{"d_model": 128, "d_mlp": 512, "norm": "layernorm", "positions": "rope", "bias": "all", "parallel_block": true, "init": "uniform", "init_std_o": 0.0, "lr": 0.00237, "schedule": "wsd", "batch_tokens": 32768, "doc_mask": true, "train_tokens": 150100000, "steps": 4581, "dataset": "wikipedia_en"}
Each number is 128 + 24 x the weight over its row's rms, rounded and kept within 0 to 255. Layers, rows and columns count from 0. The size above them is the row's rms in percent of the matrix's.

# layer 11 MLP up, 512x128, rms 0.081, rows 127-153, columns 0-127
size [102 110  79  89 106  99 111 101  79 101 103  96 106  76  99  95 105 100 105 113 108 107  91 101  94 114 102]
[[ 83 118  74 101 111 139 127 140 179 164 102 124  79 105 134 129  89 144 151 128 116 114 117 107 133 140 109 186 107 109 157  91 129 121 137 139 142 117 134  81 131 107 148  79  99 113  97 114 135 101 130 119 145 121 144 119 135 175 118 129 155 140 130 121 118 165 157 135  84 124 132 130 140 114 159 106 152 112 136 126 110 137 136 158 143 133 162 206 181 146 143 106 101 134 130 108 142 144 149 103 122 124 136 148 135  98 151 136 140 164 135  65 129 112 114 135 126 100 116 127 167 107  98 143 106 144  92 111]
 [101 152 137 146 112  94 117 112  83 130 182 146 138 153 184 110 144 182  91  90 146 120 107 130  75 127 157 122 102  95  94 114 146 126  94 166 162 133 124  98 137 122 133 145 144 119 112 151 130 169 153  99  99 116 150  84 114 119 117  83 126 128 149 137 145 160 162 104 134 154 133 101 135 142 133 113 132  93 133 135 140 150  99 157  75 120 158 162 154 123 126  84  98 159 138 176 135 154 133 118 117 102 121 145 100 117 153 137 151 148 128 127 114 103 119 126 137 151 108 131 123 143 115 158 164 122 112  90]
 [109 110 102 130 150 130  87 116  80 117 152 107 105 105 122 110 170 147 134 135  95 119 149  95 137 104 114  71 138 140 140 160 165  94 140 124 137 145 119 131 126 151  98  94 115  84 120 107 143 150 192 115  97 137 137 130 122 109 129 138  96 173 160  95 128 160 117 132 145 155 185 140 131 147 129 127  71 125 125 103 142 142 125 124 103 144 161 111 151 134 113 131 154  89 117 109 118 109 127 147 164  91 161 152 121 132 108  96 128 149 169 107 130  94 142 148 144 117  94 104 100 102 172 104 154 150 109 118]
 [114 166 144 142 100 141  93 193 127 121 159 102  96 117 146 166 132 143 128 104 136 130 136 121  91 150 161 124 104  82 102  99 126 127 155  95 167 123 157 122 128  95 146  99 141 122  88 122 108 114 125 154 156 113 158 131 125 132 135 125 131 141 140 109 124 121 167 142 125 131 173 113 108 143 112 128  79 137 162 114  70 132 118 132  75 114 108 146 137  73 160 130 113 169 132 176 125 102 168 108 100 158 125 139 104 119  77 147 157 119 105 133 143 122 120 152 124 115 123 142 145 156 103 168 144 128 133 164]
 [138 162 162  68 138 141 134 119 160 135 103 116 131  76 126 114 183  77 124 138  97 137 120 133 110 124 159 160 131 151 121 146 113 133 164 169 125 145 163 137 146 102 108  84 100 146 131 105 120 153 143 126 131 109 117 123 113  93 119  99 131 147 115 163 109 169 164 150 147 146 171 116 121 109 112 112 123 155 106 163 201 166 151 167 125 152 120 149 135  99 106 147 126 112 123 150 109 115 131 110 109 128  91 121  87 152 117 107 148 132 145 116 135 116 164 109  89 102 127 110  88 108 105 148 100 126 144 121]
 [ 94 160 132 132  77 159 125 148 125 149 155 151 126 117 127 122 110 139 170 103  88 113 149 135 125 106 115 158 116 151 123 121 143 118  99 125 115 148 109 139 142 105 180 114 131 119 116 166 133 149 149 144  78 129 144 146 108 133 138  90 105 132 119 131 112 163 152 164 144 144 153  90 139  97 140 116 137 120 105 161 108 113 151 120 136 139 140 146 168 174  92  79 134 175 137 112 117 111  82 164 129 185  71  98 121 131 128 127 121 121 112 132  84  99 131 125 168  87 110 128 155 139 149 114 124  87 161 104]
 [105 143  83  68 110 131 190 109 128 113 150 170 107 106 121 158 142 121 133 103 119 109 138 154  98 103 124 112 103 129 166 110 132 112 155 126 142  93 168 104 122  98  96 152 123 143 124 123 136 160 156 137 137 110 106 145 116 112  89 124 175 142 146  96 124 133 140 185 159 170 149 117 122 159  95 177 122 130 127 124 140 124 173 104 125  99 157 154 143 141 106 125 158 148  88  80 153 153 107 149 115 141 160 113 112 144  90 127 130 160 114 100 136 135 125 140 143 144 156 113  82 144 140 104 140 106 130 107]
 [138 121 138 131  70 139 105  60 131  98 149 159  97 123 133 152 122 126 110 149 135 128 144 102 141 101 115 119 107 148 106 175 132 106 107 108 149 134 126  85 140 116 113 143 124 133 175 160 132 165 107  76 127 107 162 134 160 120 103  93 105  81 151  87 106 135 154 138 168 150 134 103 130 142 107 125 134 155 119 148 124 139 147 176 118 113 162 145 146  87 129 158 142 139  75 121 114 147 145 118 128 119 141 173 129 118 110 125 133 127 121 181  95 126 152 106 149  98 139 130 145 170 116 155 153 112 115  86]
 [ 98  75 137 158 187 131 139 111 102 160  90 123 134 140 202 120 125 131 142 131 152 113 125 106  94 111 173 120 119 107 108 173 153  99 123 144 106 132 142 120 171  84  99 137 138 167  78 132 160 152 183 114 136 134 155  95 151  95 100 124 113 132 118 126 140 112 154 161 156 127  95 105  94 141 126 145 182 156 147 110 135 139 127 138 114 131 141 134  83 146 123 163 104 129 124 106 110 140 151 143 120 141  89 112 105  96 129 129 113 123 163 125 128 122 148 173 115 133 139  99 128 129 138 125 160 128 152 134]
 [113  88  86  90  89 155 152 134 152 162 108 136 110 125 122 126 111 154 157  98 102 112 130  69 112 127 109 143 115 115 158 170 117 136 152 131 119 120 135 145 138  91 101 109  89  90  90 128 109 119 169 170 111 127 117 161 141 158 128 105 127 175 151 113 100  87 152 112 144 141 152 138 127 110 154 140 154 156 159 145  76 129 147 128 141 156 116 102 141 132 133 107 123 114 108 102 124 154  88 149 113 119 113  92 101 146 117 146 148 171 128 124  98 152 101 127 195 101 137  93  98 135 136 142 145 141 116 115]
 [ 97 108 145 133 108 122  99 114 162 109  83 147 117 103 151 109 144 106 132 136  80 106 116 121 122 145 114 173 134 119 116 128 145  97 149 127 151 126  79 110 161 182 140 125 118 171 117  37 113 171 138 116 119 123 127  98 172 122 127 129 131 162 143 148 121 163 148  92 150 133 130 145 111  78  90 126 183 131 119 112 119 157 138 159 146 119 109  73 135 136 159 113 172 120 139 114 143 156 116 119 108  96 105 161 130 103 143 131 149 152 134 115 122 116 150 128 139 155 114 155 123 106 137 149 155 124 110 117]
 [140 126 110 141 125 152  95  83 159 166 114 118 124 126  96 140 126 129 143 138 162 126 122 105 138 137 140 114  99  92 104 126 117 142 124 144 142 165 124  81 108 101 140 105 117 114 110  94 172 185 157 146 134 111 147 170 101 123 146 113 113 109 151 134 158 146 131 100 161 117 147 158 109 106  95 155  95 126 102 120 142 138 184 161 120 167 167 131 112 136 127 151 123  99 140  89  92  98 152 146  90 164 118 137 116 133 140 120 162 148 139 112 144 110 129 181 100 129 109  63 121 159 151 112 138 161 136 157]
 [136 126 121 105 104 178  91 134 125 119 115 121 139  89 128  91 148 114 142 136 182 161  96 172 133 116 159 111 115 134 119 102 137 119 130 141 122 135 139 132 121 178 116 104 113 122 139 156 173 154 137  95 118 125 107 134 142 149 134 135 102 192 126 132  73 128 131  95 124 135 136 143 120 101 132  81  84 128  89 140 110 129 144 170 108 150 140 141 139 135 149 121  98  91  57 142 137 123 109 164 140 124 150  99 136  98 157 140 127 174 136 128 101 135 166 105 119 102 117 137 128 150  95 172 116 103 116 169]
 [148 141  94 163 135 142 146 162 187 147 148 114  96  65 169 118 162 117 143 111 122 131 122 127  98 126 109 124 117 147 147 161 165 115 130 149  91 153 109 135 129 122 130 125 143 138  71  98 130 121 133 121 150 134 125 115 119 112 128 158 144 112 162  78  94 178 140 101 158 131 118 106  89 130  90 137 123 137 159 113 126 117 151 112  90  91 132 130 145 130 138 112 160 118 124  95  89 164 126 155 138 101 169 162 126 153 106 120 143 125 160  75 133 119 144 119 101 152 130 136 147  61 130 103 130 143 139 145]
 [131 120  94 127  95 135 135 125 142 185 125 168 123 131 101 113 136 165 160  84 177 132 116  83 159 144 115 143 135 102 135 120 139 114 107  88 108  86 115 122 162 116  98 110 113 108 112  79 108 170 151 103 126 125 101 149 134 101 106 129 132 168 149 157 127 157 160 123 138 106 154 133 125  80 158 102 151 106 144 153 118 181 146 127 131 162 125 116 121 144 123 125 121  92 121 156 139 155 114 118  86 117  45 114 108 143 158 134 147 132 166 110 127 106 130 123 129 104 134 146 140 150  97 110 150 123 141 154]
 [123  99 129 115  99 116 143 124 182 106 104 152 165  98 154 129 134 126  98 116 134 149  88 160 135 138 134 104  97 160 114 113 131  87 158 113 104 117 151 107 119 128 122 132 127  83 146 183 135 134 152  92 118 117 121 123 106  90 106 112 136 124 145 141 117  67 158 129 135 167 155 149 147 124 136 137 112 113 108 125 129 164 108 108 142 123 135 158 144 136 147 131  84 147  68 175 155 118 128 131 104 136 108 110 134  70 188  96 102 139 153 126 109 134  95 132 158 159 118  98 126 143 100 157 124 129 170 154]
 [137 159 122 120 100 111  92 126 146 148 132 113 113 158 138  63  99 132 124 123 107 151  85 118 156 106 170 163  88 112 153 186 143 149  88 102 148 134 129 151 163 149 109  76 150 170 161 108 144 139 130  77 130 123 110 156 159 109 126 120  88 141 122 123 136 136 150 120 136 162 135 121 142 136 124 122 157 102 165 137 104 119 122 161 106 120 151 110 162  93 149 111 114 100 131  88 145  98 102 160 159 136 128 137 128 114 153 149 135 149 112 103  96 130 154 115 181 147 108 101 108 131 124 167 138 107 160 125]
 [103 124  98 103  98 151  87 125 139 132 112 119 122  99  96 111 117 123 134 140 133 149  90  93 106 130 106 121 102 148 150 120 109 132  66 126 190 108 150 100 137  87 130  97  96 129 117 148 124 161 166  97 120 129 119 155 150 157 103 138 112 154 153  99 122 152 156 101 162 128 162 162 114 135 127 115 107 167 159 118 138 129 134 172 151 146 114 114 135  95 139  99 130 124 104 125 146 120 141 118 161 127 192  68  98 150 176 134 131 133 141 141 127 160 123 138 168 103 101  86 121 120 122 163 147 119 107 125]
 [150 128 136 114 114 133  96 122  80 113 125 105 125  91 136  97 161 163 131 164 135 139 102  86  88  99  66 131 119  74 111 118 157 147 126  97 157 118 132 101  98 163 129 103 106 100 135 110 154 117 145 143 147 112 146  97 175 134 142  98 120 187 139 127 113 111 134 166 166 130 130 161 135 105 180 114 145 128 151 116 141 120 118 145 122 157 144 159 139 118 133 139 153 111 149 129 146 126 189 158 110 144 134  85 119 141 148 179 158 139  94 127 148 114 143  95 133 124 105 119 144 130 123 138  90  92 123 123]
 [136 103  92  96  96 122 119 141 138 169 130  77  96 146 123 108 125 149 130 170 169  82 118 132 171  88 104 118 120  95 112 147 124 153 123 126 148 119 139 130 150  80 119  98 113 165 123 115 158 175 129 107 119 125 118 168 149 152 100 122 150 135 115  87 102 139 152 144 153 135 133 145 125 157 139 142 127 147 133 142  94 155 125 113 167 107 127 141 141 116 101 116 112 148  91 103 125 164 147 145 120  96 149 102 120 134 111 122 155 159  86 114  52 115 141 160 103 127 135 130 124 187 130 131 125 136 164  88]
 [157 147 104 131 111 134 141 128 168 138 165 116  75 143 142 126 106  97  96 138 115 121 135 105 103  98  94 122 126 102 116 143 135  94 160  80 151 129  97 101 168 131 133 109 103  75 112 144 147 140 150 145 129 121 175 115 134  88 122  91 142 107 139 128 116 140 132 175 121 140 151 141 142 157 155 100 139 182 104 118 160 160  93 144 139 114 129 136 139 173 126 133 102 166 153 174 107 128 126 137 112 115 124 117 128 140  94 107 134 128 124 110  85 136 173 173  98 145 109  97  87 159 122 141  84 124 126 148]
 [110  61 134 104 114 153 145  81 126 137 132 143 130 129 142  91 138 126 126  70 154 130 137 117 106 115  96 156 114 137 128 147 100  88 115 162 134 143 159 141 119 180 125  96 111 131 131 134 160 163 170 160  65 120 107 130 109 135 119 117 121 146 126 125 114 100 179 132 162 137 143 131 128 156 163 136 115  97 176 100 119 152 150 131 112 171 144 119 129 104 168 108 123 137 124 135 135 123  95 148  78 129 130  80 110 174 157 152 163 116 101 117 126 144 126 133 115 108 169 110 105 102 143  93 121 119 132 117]
 [104 134 100 113 134 117  97 124 138 144 133 150 133 127 140 122 121 126 109 151 121  99 100  99  70 134 124 117 131 160 167 135 134 125  90 176 167 137  98 142 124 102 115 131  86 197  91  81 144 108 129 171 140 133 118 134 121  84 113  75 112 103 115 134 152 144 133 142 161 147 149 140 121 106 110 151 149 162 147 142 128 114 109 151  98 114 178 123 147 173 151 114 127 156 104 142 133 139 127 135 116 155 149 132 111 103 130 162 126 141 135 142 126 164 148 114  97 163 173 156 156 139 108 133  94 120  86  78]
 [110 153 172 119 124 150 112 103 150 156 109 143 127 128  97 108 164 142 137 147 110 101 130 120 136 122 157 159 103 146 115 180 127 126 100 137 121 144 140 102 160  98  97 102 112 134 100 117 148 107 130 123 122 121 152 115  76 110  64 135 170 106 142 146 114 137 158 128 102 143 115 116 143 120 132 130  93 135 159 122 102 154 109 146 152 144 162 151 136 115 107 175  93 124  59 132 168 131 142 112 121 157 118  74 102 161 140 155 161 152 152 144 150 122  99 132 109 125 151 107  83  99 100 125  96 105 154  98]
 [135 111  83 118 130 140 113 130  74 144 131  75 102 136 135  95 163 152 128 128 123 132 162 122 146 119  98 143  99  92  99 169 124 124 137 153 151 159 104 121 106 152 108 114 132  99 135 129 124 122 121 131 137 121 109 149 151 133 112  98 125 162 160  86 142 109 153 110 136 124 100 144 100 115 159 124 141 117 168 137 172 135 109 174 114 156  86 109  94 111 156 159 139 153 114  82 123 148 170 123  83 111 127  95 125 115 108 164 124 191 170  96 136 111 147 151 128 137 158 161 109 146 154 161 129 132  98 112]
 [127 151 182 117 129 130  76 106 110 155 121 118 117 158 124 107 143 157  91 183 143 107  90 136  87  83 113 119  88 103 101 139 104 138 134 115 125 143 149 102 148 113 112 164 107 136 157 116 126 117 117  77 140 108 147 136  98  88 102 141  86 117 156  93 116 138 140 141 155 143 108 109 158 136 159 144 107 152 166 112 126 148 126 161 151 135 120 136 141 112 103 178 125 152 109 103 164 138 128 121 111 155 124 114 108 122 123  97 149 146  93 154 149 116 176 158 116 147 107  91 100 138 122 152  95 132 174 151]
 [126  90 140 102 130 133 170 108 146 146 147  81 157 122 134 143 129  80 135 125 127  86 145 107 127 116 133 114 117 120 115 114 142 124 142 135 159 123 179 135 187 108 127 118 123 125 122 114 117 170 127  72 107 110 141 138 128 164 117 112 140 158 135 150 115 162 147 131 112 136 143 137 150 124 187 156 134 156 117  69 105 151 153 154 122 164 149 107 153 112 127 117 104 110 130 159 154 128  91 129 118 118 113 159  74 136 144  80 121 138 120 130 122 116 155 167 116 117 121  71  78 165  98  92 111 141 103 110]]
# layer 11 MLP down (transposed), 512x128, rms 0.0786, rows 127-153, columns 0-127
size [107 108  76  89 102  98 120 107  82 108  96  93 103  78  95  94 106 104 108 123 107 104  86 102  92 110  96]
[[156 148 130 156 123  70  90 128 130 170 115 121 187 121 157 134 132 109 142  95 164 128 114 112 145 135  53  80 148 171 117 181 137 110 102 100 132 101 101 115 170 146 150 132 132 137 172 108 123 161 139 101 105 136 112 127  99 110 116 112 131 109 101 161 126 145 118 130 161 127 140 129 153 149 114 122 102 128 121 122 108 106 141 134 137 138 126 137  48 121 149 123 140 119 125 142  75 112 135 125 159 123 108 121 132 174 165 154 148 113 119 128 116 156 137 160 110 137 111 143 102 128 142 103  88 114 149 118]
 [175 125 109 117 136 106 100 157 140 150 145  96 151 113 151  97 136 135 183 136 137 104 128 107 108 142 119  83  81 132 160 166 115 149 149 101 144 141 115 112 156 147 146 149 145 108 124 135  43 143 106 132 127  80 115 107 123 134 110 131  98 123 108 155 150 114 172 119 149  91 173 143 108  97 147  83 160 149 135  96 135 118 133 117 132 106 150  86 177 137 145 165 118 157  84 103 124 115 128 156 167 132 132 166 129 136 111 131  93 107 125 127 110 133 106 159 129 134 145  95 148 115 135 133 137 126 115 108]
 [166 133 145 127 167  97 130 100 116 156 155 139 117 110  97 139  88  90 152 119 123  96 139 115 126 144 141 150 113 115 128 137  74 142 111 148 173 143 135 129 156 136 147 140 163  98 138 130 140 174 137 153 104 150  89  75 108 159 159 148 131  98 138 149 132 159 131  96 127  95  88 130 158 127 125 117 189 136 152 111 133 125  88 154 150 112  84 146 108 149 128 139 114 104 120 142 114 142 131 120  83 133  91 139  97 129 114 144 139 118  90 149 120 136 165 100 125 121  87 146 151 103  96  87 122 106 163 167]
 [148 110 124 160 164 154 102 121 139 131  92 165 114 119 120 134 132 144 136 127 133 128 128 102 161 136 120 131 132  86 141 131 115  95 152 144 171 178 132  80 126 176 155 124 130 113  94 185 122 193 136  96 159 132 109  65 153  99 129 129 128 117 107 144 137 142 129 141 115 116 155 136 185 148 113 111 152 117 178 104 147 122  87 156 148 112 151 104  90 115 145 129 104 145  99 123 122  97 144 105 152 108 118 101 170 111 104 118 128 144 121 148 138 157 114 109 121 105 122 162 138  95 133  91 137 135 102  95]
 [118 120 113 126  87 104 150 139 143 130 144 133 129 145 130 119  57 116 127 130 145 129 115 174 147 115 134 122 144 127 143 179 131 127 119 148 128 184  71 136 130 118  91 136 124 133 122 129 143 147 125 110  85  70 117 104 113 149 149 101 140 140 132 112 134 125  96 141 123 120 166 148 134  78 124 106 142 123 123 124 129 115  89  90 107 128 179 137  74 118  99 145  87  95 139 133 147 100  97 141 130 162  91 157 154 188 133 156 126 117 155 132 166 150  87 130 161 141 140 170 126 138 147 118 124 166 121 131]
 [107 102 133 161 132 106 142 149 110 139 134 126 136  76 131 137 135 169 112 140 153 110 166 114 133 127  99 147 162 162 110 119 138 129 133 111 149 106 121  93 119 114 110 131 116 113 106 160 150 157  89 156 153 121 168 123 113 115 181 121  97 140 124 154 106 143 118 116 119 149 119  97 145 119 125 123 139 145 147 140 142  88 160 100  75 162 118 140 132 140  91  94 144 153 112 137 107  88 143 122 195 145  82 115 150 145 149 114  75 112 127 187 171 139 134  94 136  94  96 134 160 128 117 107 137 114  86 149]
 [164 155 107 137 112 116  95  93 119 119  98 127 152 158 113 171 116 102 129 154 119  97  98 160 141 130 153 112 121 131 159 137 149 104  93 115 126 125 100 104 112 120 128 144 108 127 135 122 128 109 121 126 148 100 162 120 135 151 140 146 131  94 108 125 154 180 146  75 137 144 152  91 130 111 184 167 149 134 100 107 112 122 100 211 104 144 124 158 136 133 100 130 125 110 131  97 139 129 126 100 142 122 132 101  98  78 174 131 151 143 148 114 112 151 146 149 106 131 156 147 108 138  95 140  94 109 146 191]
 [118 149 118 139 132 121 157 122 175 154  97 124  88 131  97 134 123  75 148 114 143  97 154 112 133 161 131 142 138 109 159 155  97  96  71 159 136 121 112 155 138  84 143 122 102 121 170 116  69 112 158 112 153 143 108 136 151 144 125  89 142 112 103 153 118 141 139 121 130 161 132 125 145 169 107 134 125 106 133 150 116 137 137 125 114 193 122  91 115 127  80 142 139  91  80 120 143 104  93 149 143 170 154 132 113  89 177 133 154 134 121 139 125 116 138 166 134 103 140 148 128 124 156  92 103 110 138 145]
 [111 147 150  86 100 150 141 127 172 111 147 186 102 127 113 162 149 114 114 111  93 113 138 163 119 178 136 146 176  98 136 122 123 165 107  95 108 147 103 135 106 134 157 140 127 113 172 102 126 133 108 136 119 108 118 165  77 162 178 108 131 107 126 107 139 139 118 108  86  99 126 166 128 100 143 105 104 178 107 129 143 123 111 113 157 113  86 112 185  91 134 127 134 119 174 133 126 150 116 100 137 163 129 143 123 114 140 126 155  99 120 131  80 134 148  89 115 147 106 144 130 139 150 119 108 142 120 138]
 [147 131 107 125 181 143 133 111 119 145 160 155 132 145 148 149  73 140 109 134 172 131 165 166 112 124 119 111 154 100 159 170 129 120 121 142 127 133 142 140 170  90 151 101  87 136  99 127 116 116 121 147  90 153 152 150 102 140 158 149 145 134 110 112  88 127 124 116  86 136 144 107 140 104 117 102 141 130 163 100  90 106 135 136  99 112 152  63  94 175 119 133 159  95 128 121 102 120 111  89 165 173 163 148 133 149 105 135 141 115 124 120 114 182 137 144 119 105 156 106 114 107  96 126 102 129 138 128]
 [153  96 109 107 136 130 151 148  99 106 105 159 113 138 103  91 117 112 124 129 149 166 128 124 127 153 166 128 153 102 129 115  99 157 111 114  94 154 147 114 168  93 144 132 168 129 132 137 154 124 116  93 143 157 122  65 136 159 160 139 181 141 123 108 149 148 122  85  93 140 135 126  92 102 129 136  99  77 145 134 131 159 128 120 188 128 120  84 151  93 142  94 119 135 157 131 109 152 107 101 128 111 119 152  89 142 157 116 103 147 131 139 150 107 130  78 112 110 165 143 138 125 116 125 189 124 130 148]
 [153 134 159 120 114  96 126 130  93 130 149 131 135 115 172 106 145 141 139 129 178 138 121 103 117 128 114 103 161  86 116  92 109 148 132 145 125  84 169 126 118 105 103  91 143 107 161 125 116 126 111  98  72 166 145 102 163 161 115 118 107 152 145  92 137 127 104 160 108 127 141 153 126  97 110 136 124  83 114 130 134 120 141 116 125 117 141 147  66 138  84 143 128 119 141 153 118 154 142 102 149 104 171 151 132 173 157 145  88 153 124 169 149 123 149 123 130 127 124 131 148 115  89  80 151 159 164  85]
 [131 169 130 140 156 113 147 143 128 133 142  88 169 161 115 104 112 124 117 114 140  95 134  83 136 144  44 145 167 118 131 166 101 163 125  95 158 117 127 116 131 131 131 113 130 160 135 133  89 120 131 141 102 147 175 131 134 113 149 153 122 105 133 160 146 136  85 120 140  70  88 112 107 116 138 177 107 139 148  91  93 162 119 120 117 137 110 138 107 150 159 140  66 149 138  95 143 113 120 121 110 112 156 130 100 150 108 102 137 115 108 113 121 146 149 117 142 132 182  98 131 174 111 136 120 141 124 112]
 [119 137 118 117 134 131  67 111 106 126 116 125 142 171  97 150 109 114 139 112 134 104 168  96 151 125 132 156  92 104 145  74  86 131 171 154 149 129  93 152  87 146  99 136 153 122 163 127 135 122 141 154 123 122 140 183 155 115  95 110 133 146 111 174 184 110 116 109  78 141 128 152 151 102 147 119 146 137 102 115 109 113  84 129 152 132  92 128 126 132 111 149 130 124 119 129 174 121 107 129 118 145  57 134 152 118 160 140 133 139  80 151  95 120 116 137 142 138 141 138 113 156 140 116 168 123 107 154]
 [133 128  86 122 123 171 166  92  98 104  97 203 128 114 127 117  95 104 117 109  85 160 113 172 153 100 146  82 110 131 150 132 148 133 128 163 116 146  84 134  88 147 127 139  96 137 153 132  88 118  88 151 187 154 143 111 129 136 161  97 114 123  99 165 125 126 132 104 114 161 155 136 130 159 111 141 133  94 123  97 135 146 117 130 138 146 127 135 100 137 155 149 160 126 130 125 114 134 116 119 124 164 114 155 131 109 158 130 156 104 126 174 157 132 171 115 157 124 122 121 121  81 126 141 121 105  90 119]
 [124  86 124  84  82 120 100 105 157 166 138 187 139 114 102 101  80 129 196 120 130 141 146 107 109 158 121 112 119 122 124 153 135 147 113 179 136 126 128 146 145 111 115 145 135 148 126 124 158 144  92 134 122  86 129 115  93 158 139 168 152  83 130 154 178 136 174 111 100  97 101 141 149 124  95 100 138 154 133 138 126 125  99 148 129 100 124 106 141 117 104 141 125 164 140 126 136 179 143 121 117 137 141 115  98 139 147 104  87 130  87 151 160 129 144 125 131 146 134 123 110  96 171 148 138  99 101 123]
 [103 120 131 140 137 125  89 144 134  75  93 124 154 126 152 117 169 123 116 110 146 142  78 128 136 151 150 116 113 155  90 120 128 120 122 132 131  99  36 150 123 127  96 115 112 112 119 135 104 129  74 137 126  86 153 180 137 139 119 141 129 118 148 140 113 108  89 132 141 134 131 172 157 111 182 101 147 163 193 136 131 181 142 142 111 148 159 134 122 112 140 157 135 146 131 109 118 155 116 153 119 139 149  94 127 112 116 123  97 107 139  99 158 132 126 121 124 127 103 142 155 106  95 122 174 102 119 131]
 [144  91 118 130 126 182 155 121  92  99 142 174 146 116 156 131 142 161 142 148  99 117 138 161 136  81 135 104  92 169 120 138 132 125 151  86 124 131 102 165 108 143 110 132 120 115 140 146 118 113  78 132 142 159 149 134 118 121 184  88  94  76 125 154 140 119 113 106 133 111 125  76 114 141 109 144 109 166 162 102 145  82 114 153 156 118  86 108 167 152 157 128 149 171 116 164 125 123 143 138 135 120 145 127 142 137 140 103 118 122 138 127  91 158 119 128 122 100 157  99 155 119  86 159 122 120 108 111]
 [ 96 133 145 143 141 130 116 189 175 126 132 140 124 147 110 180  98 130 152 179  87 107 113  78  72 150 170 131 139 115 128 155 110 111 134 142 135 147 102 120 106 124 158 165 110 105 120 130  84 128 151 136 134 108 124 147 121 109 144 130 130 123 126  81 142 136 142 121 108 104 112 149 164 120 139 123 163 159 148  84 107 120 121 195 120 136 124 163 156 127 130 120 129 134 141 107 102 126 117 186  82 158 130 115 159 140 156 118 143 117 111 108 145 148  87  89 141 129 123  93 129  83 122 121 106 109 116 135]
 [120 142 126  96 102  95 138 132 117 143 152 141 136 132 156 162 137 130 109 127 125 131 111 149 142 140 128 100 100  69 118 108 134  68 140 120 139 121 114 149 106 110 142 130 169 147 155 183 125  86 124 151 120 139 163 182 119 109 121 113 135 146  99 125 175 147 133 152  41 123 102 139 102 119 115 163 105 120  82 119 140 128 121 147 123 139 148 154 131 153 153 162 160 119 118 100 135 157 110 130 146 125 164 143 125  99 143 129 134 134 132 132 108 126 137 161  67  83 137 128 131 112  84  90 152 148 109 101]
 [164 120 142 172 128 123  93 121 109 136 145 153 109 100 123 124 145 120  98  97 102 103 145 144 141 110 131 132 110 170 110 136 123 134 148 157 117 121 139 125 114 187 108 171 139 120 127 138 160 134 167 156 114  58 139 143 112  77 140 134 142 164 144 116 136 104 140  94 107  98 156 101  93 134 148 120  73 151 141 149 165 151  72 105 190 118 165 121 106 115 137 139 144 106 130 129 147  99 127 127 134 125 161  64 150 112 107 113 122 115 126  97 130 153 116 133 159 154 118 123 150 128 141 159 120 120 106  98]
 [109 108 121 155 108 153 107 149 153 123 113 103 115 131 111 170 115 106 134 103 113 177  94 182 100 107 109 146 131 133 141 127 138 137  91 166 125 102 109 108 111 182 153 167  84 118 149  56  90 118 105 141 158 103 139 111 113 172  91 115 127 113  87 137 138 102 162 151 155 150 148 141 157 148 126 131 165 149 155 118 138 157 153 161 104 116 114 110 138 152  94 158 125 114 140 137 132 119 107 143 104 100 141 139 115  99 132 121 162 102 151 152 118 151 155 100 150  98 140 128 162  90 119 147 103 144 122 129]
 [133 150 142 120 129 119 161 131 100 135 137 118 151 139 113 123 116 156 171 124  99 147 202 143 117 157 111 121 134 114  91 140 123 145 147 112 109 139 127 123 162  94  99 102 156 135 154 164 100 147 131 111  83 124 144 162 167 128 148  97 108 128 121  81 134 119 165 121 133 118 159 124 120 178 147 123 157 122 131  93 146 136 150  86  99 137 108 105  83  83 114 130  95  80 150 148  92 130 173 131 151 171 133 135 141 140 130  97 104 124 142 146 129 118 126 125 120 143  93  63 101 121 102 142  97 125 138 162]
 [130 131 100 118 161 118 154 143 135  66 132 142 101  92 110 122 126 136  96 111 121 148 116 105 123 188 148 149 126 125  79 134 118 103 108 164 126 130  95 160 150 153 138 197  81 117 144 101  91 127 145 138 153 128  84 129  96 117 124 146  97 117 114 121 107 107 145 153 146 158 111 153 142 153 145 146 168 153 136 161 103 116 138 115  96 178 132 151 164 133 174 131 125 109 154 120 121 106  95 148  84 139 123 139 141 125  93 114 135 122  94 122  97 137  92 159 120 140 113 154 125 132 172 136 102 113 127 159]
 [135  97 111 112 142 117 131 127 137 131 129 153 100  55  79 197 130 146 129 128 142 111 126  65 109 154 133 138 135 126 117 124 129 153 103  88 131  90 133 135 115 103 145 170 103 136 109 130  87 117 131 144 142 138 146 162 126 144 121 118 114 121  90 129 158 159 159 134 124  94 164 105 127 139 153 135 153 124 116 179 131 134 159 124 145 125 123 141 160 100 142 116 162 112 128 131 154 144 101 155 146 192  91  87 140  97 136 123 104 108 105 117 100  74 135 125 149 159 162 138 112 132 115 118 149 139 168 103]
 [123  98 132 157  98 102 118 143 122 111 175 149 106  75 160 141  90 121 132 130 124 139 176 138 118 147 113 119 108 133 148 125 148 135 168 107 111 150 121 116 121  76 104  90 116 124 121 158 106 100 125 117 115 112 133 116 109 147  88 165 158 135  72 174 144  83 131 129 160 153 105 150 109  74 119 111 151 160 105 175 121 126 153 110  86 138 140 133 152 148 141 111 144 120 169 163 149  99 134 173 105  78 123 125 128 155  94 129 120 123 133 147 101 133 132 131 140 125 148 147 110 121 138 143 122 181 150 150]
 [139 113 141 148  81 172  95 103 177 113 111 126 141 122 132 142 124 147 132 136 120 153 110 158 185 130 106 146 144 150 108 158 118 147  94 115  76 136 101 112 117 130 118 159 118  84 138 105 178 171 122 130 111 131 181 106 141 135 122 103 166 145 134 143 132 127 122 106 131  68 108 151 132 119 144 116 120 106  94 134 147 126 120  99 152  91 119 133  98 173 104 157 181 110 129 115 113 150 120 179  96  97 145 150 115  89 162 111 105 104 128 171 152 124 145 125 106 130  92 105 148 145 113 143 121 122 132 127]]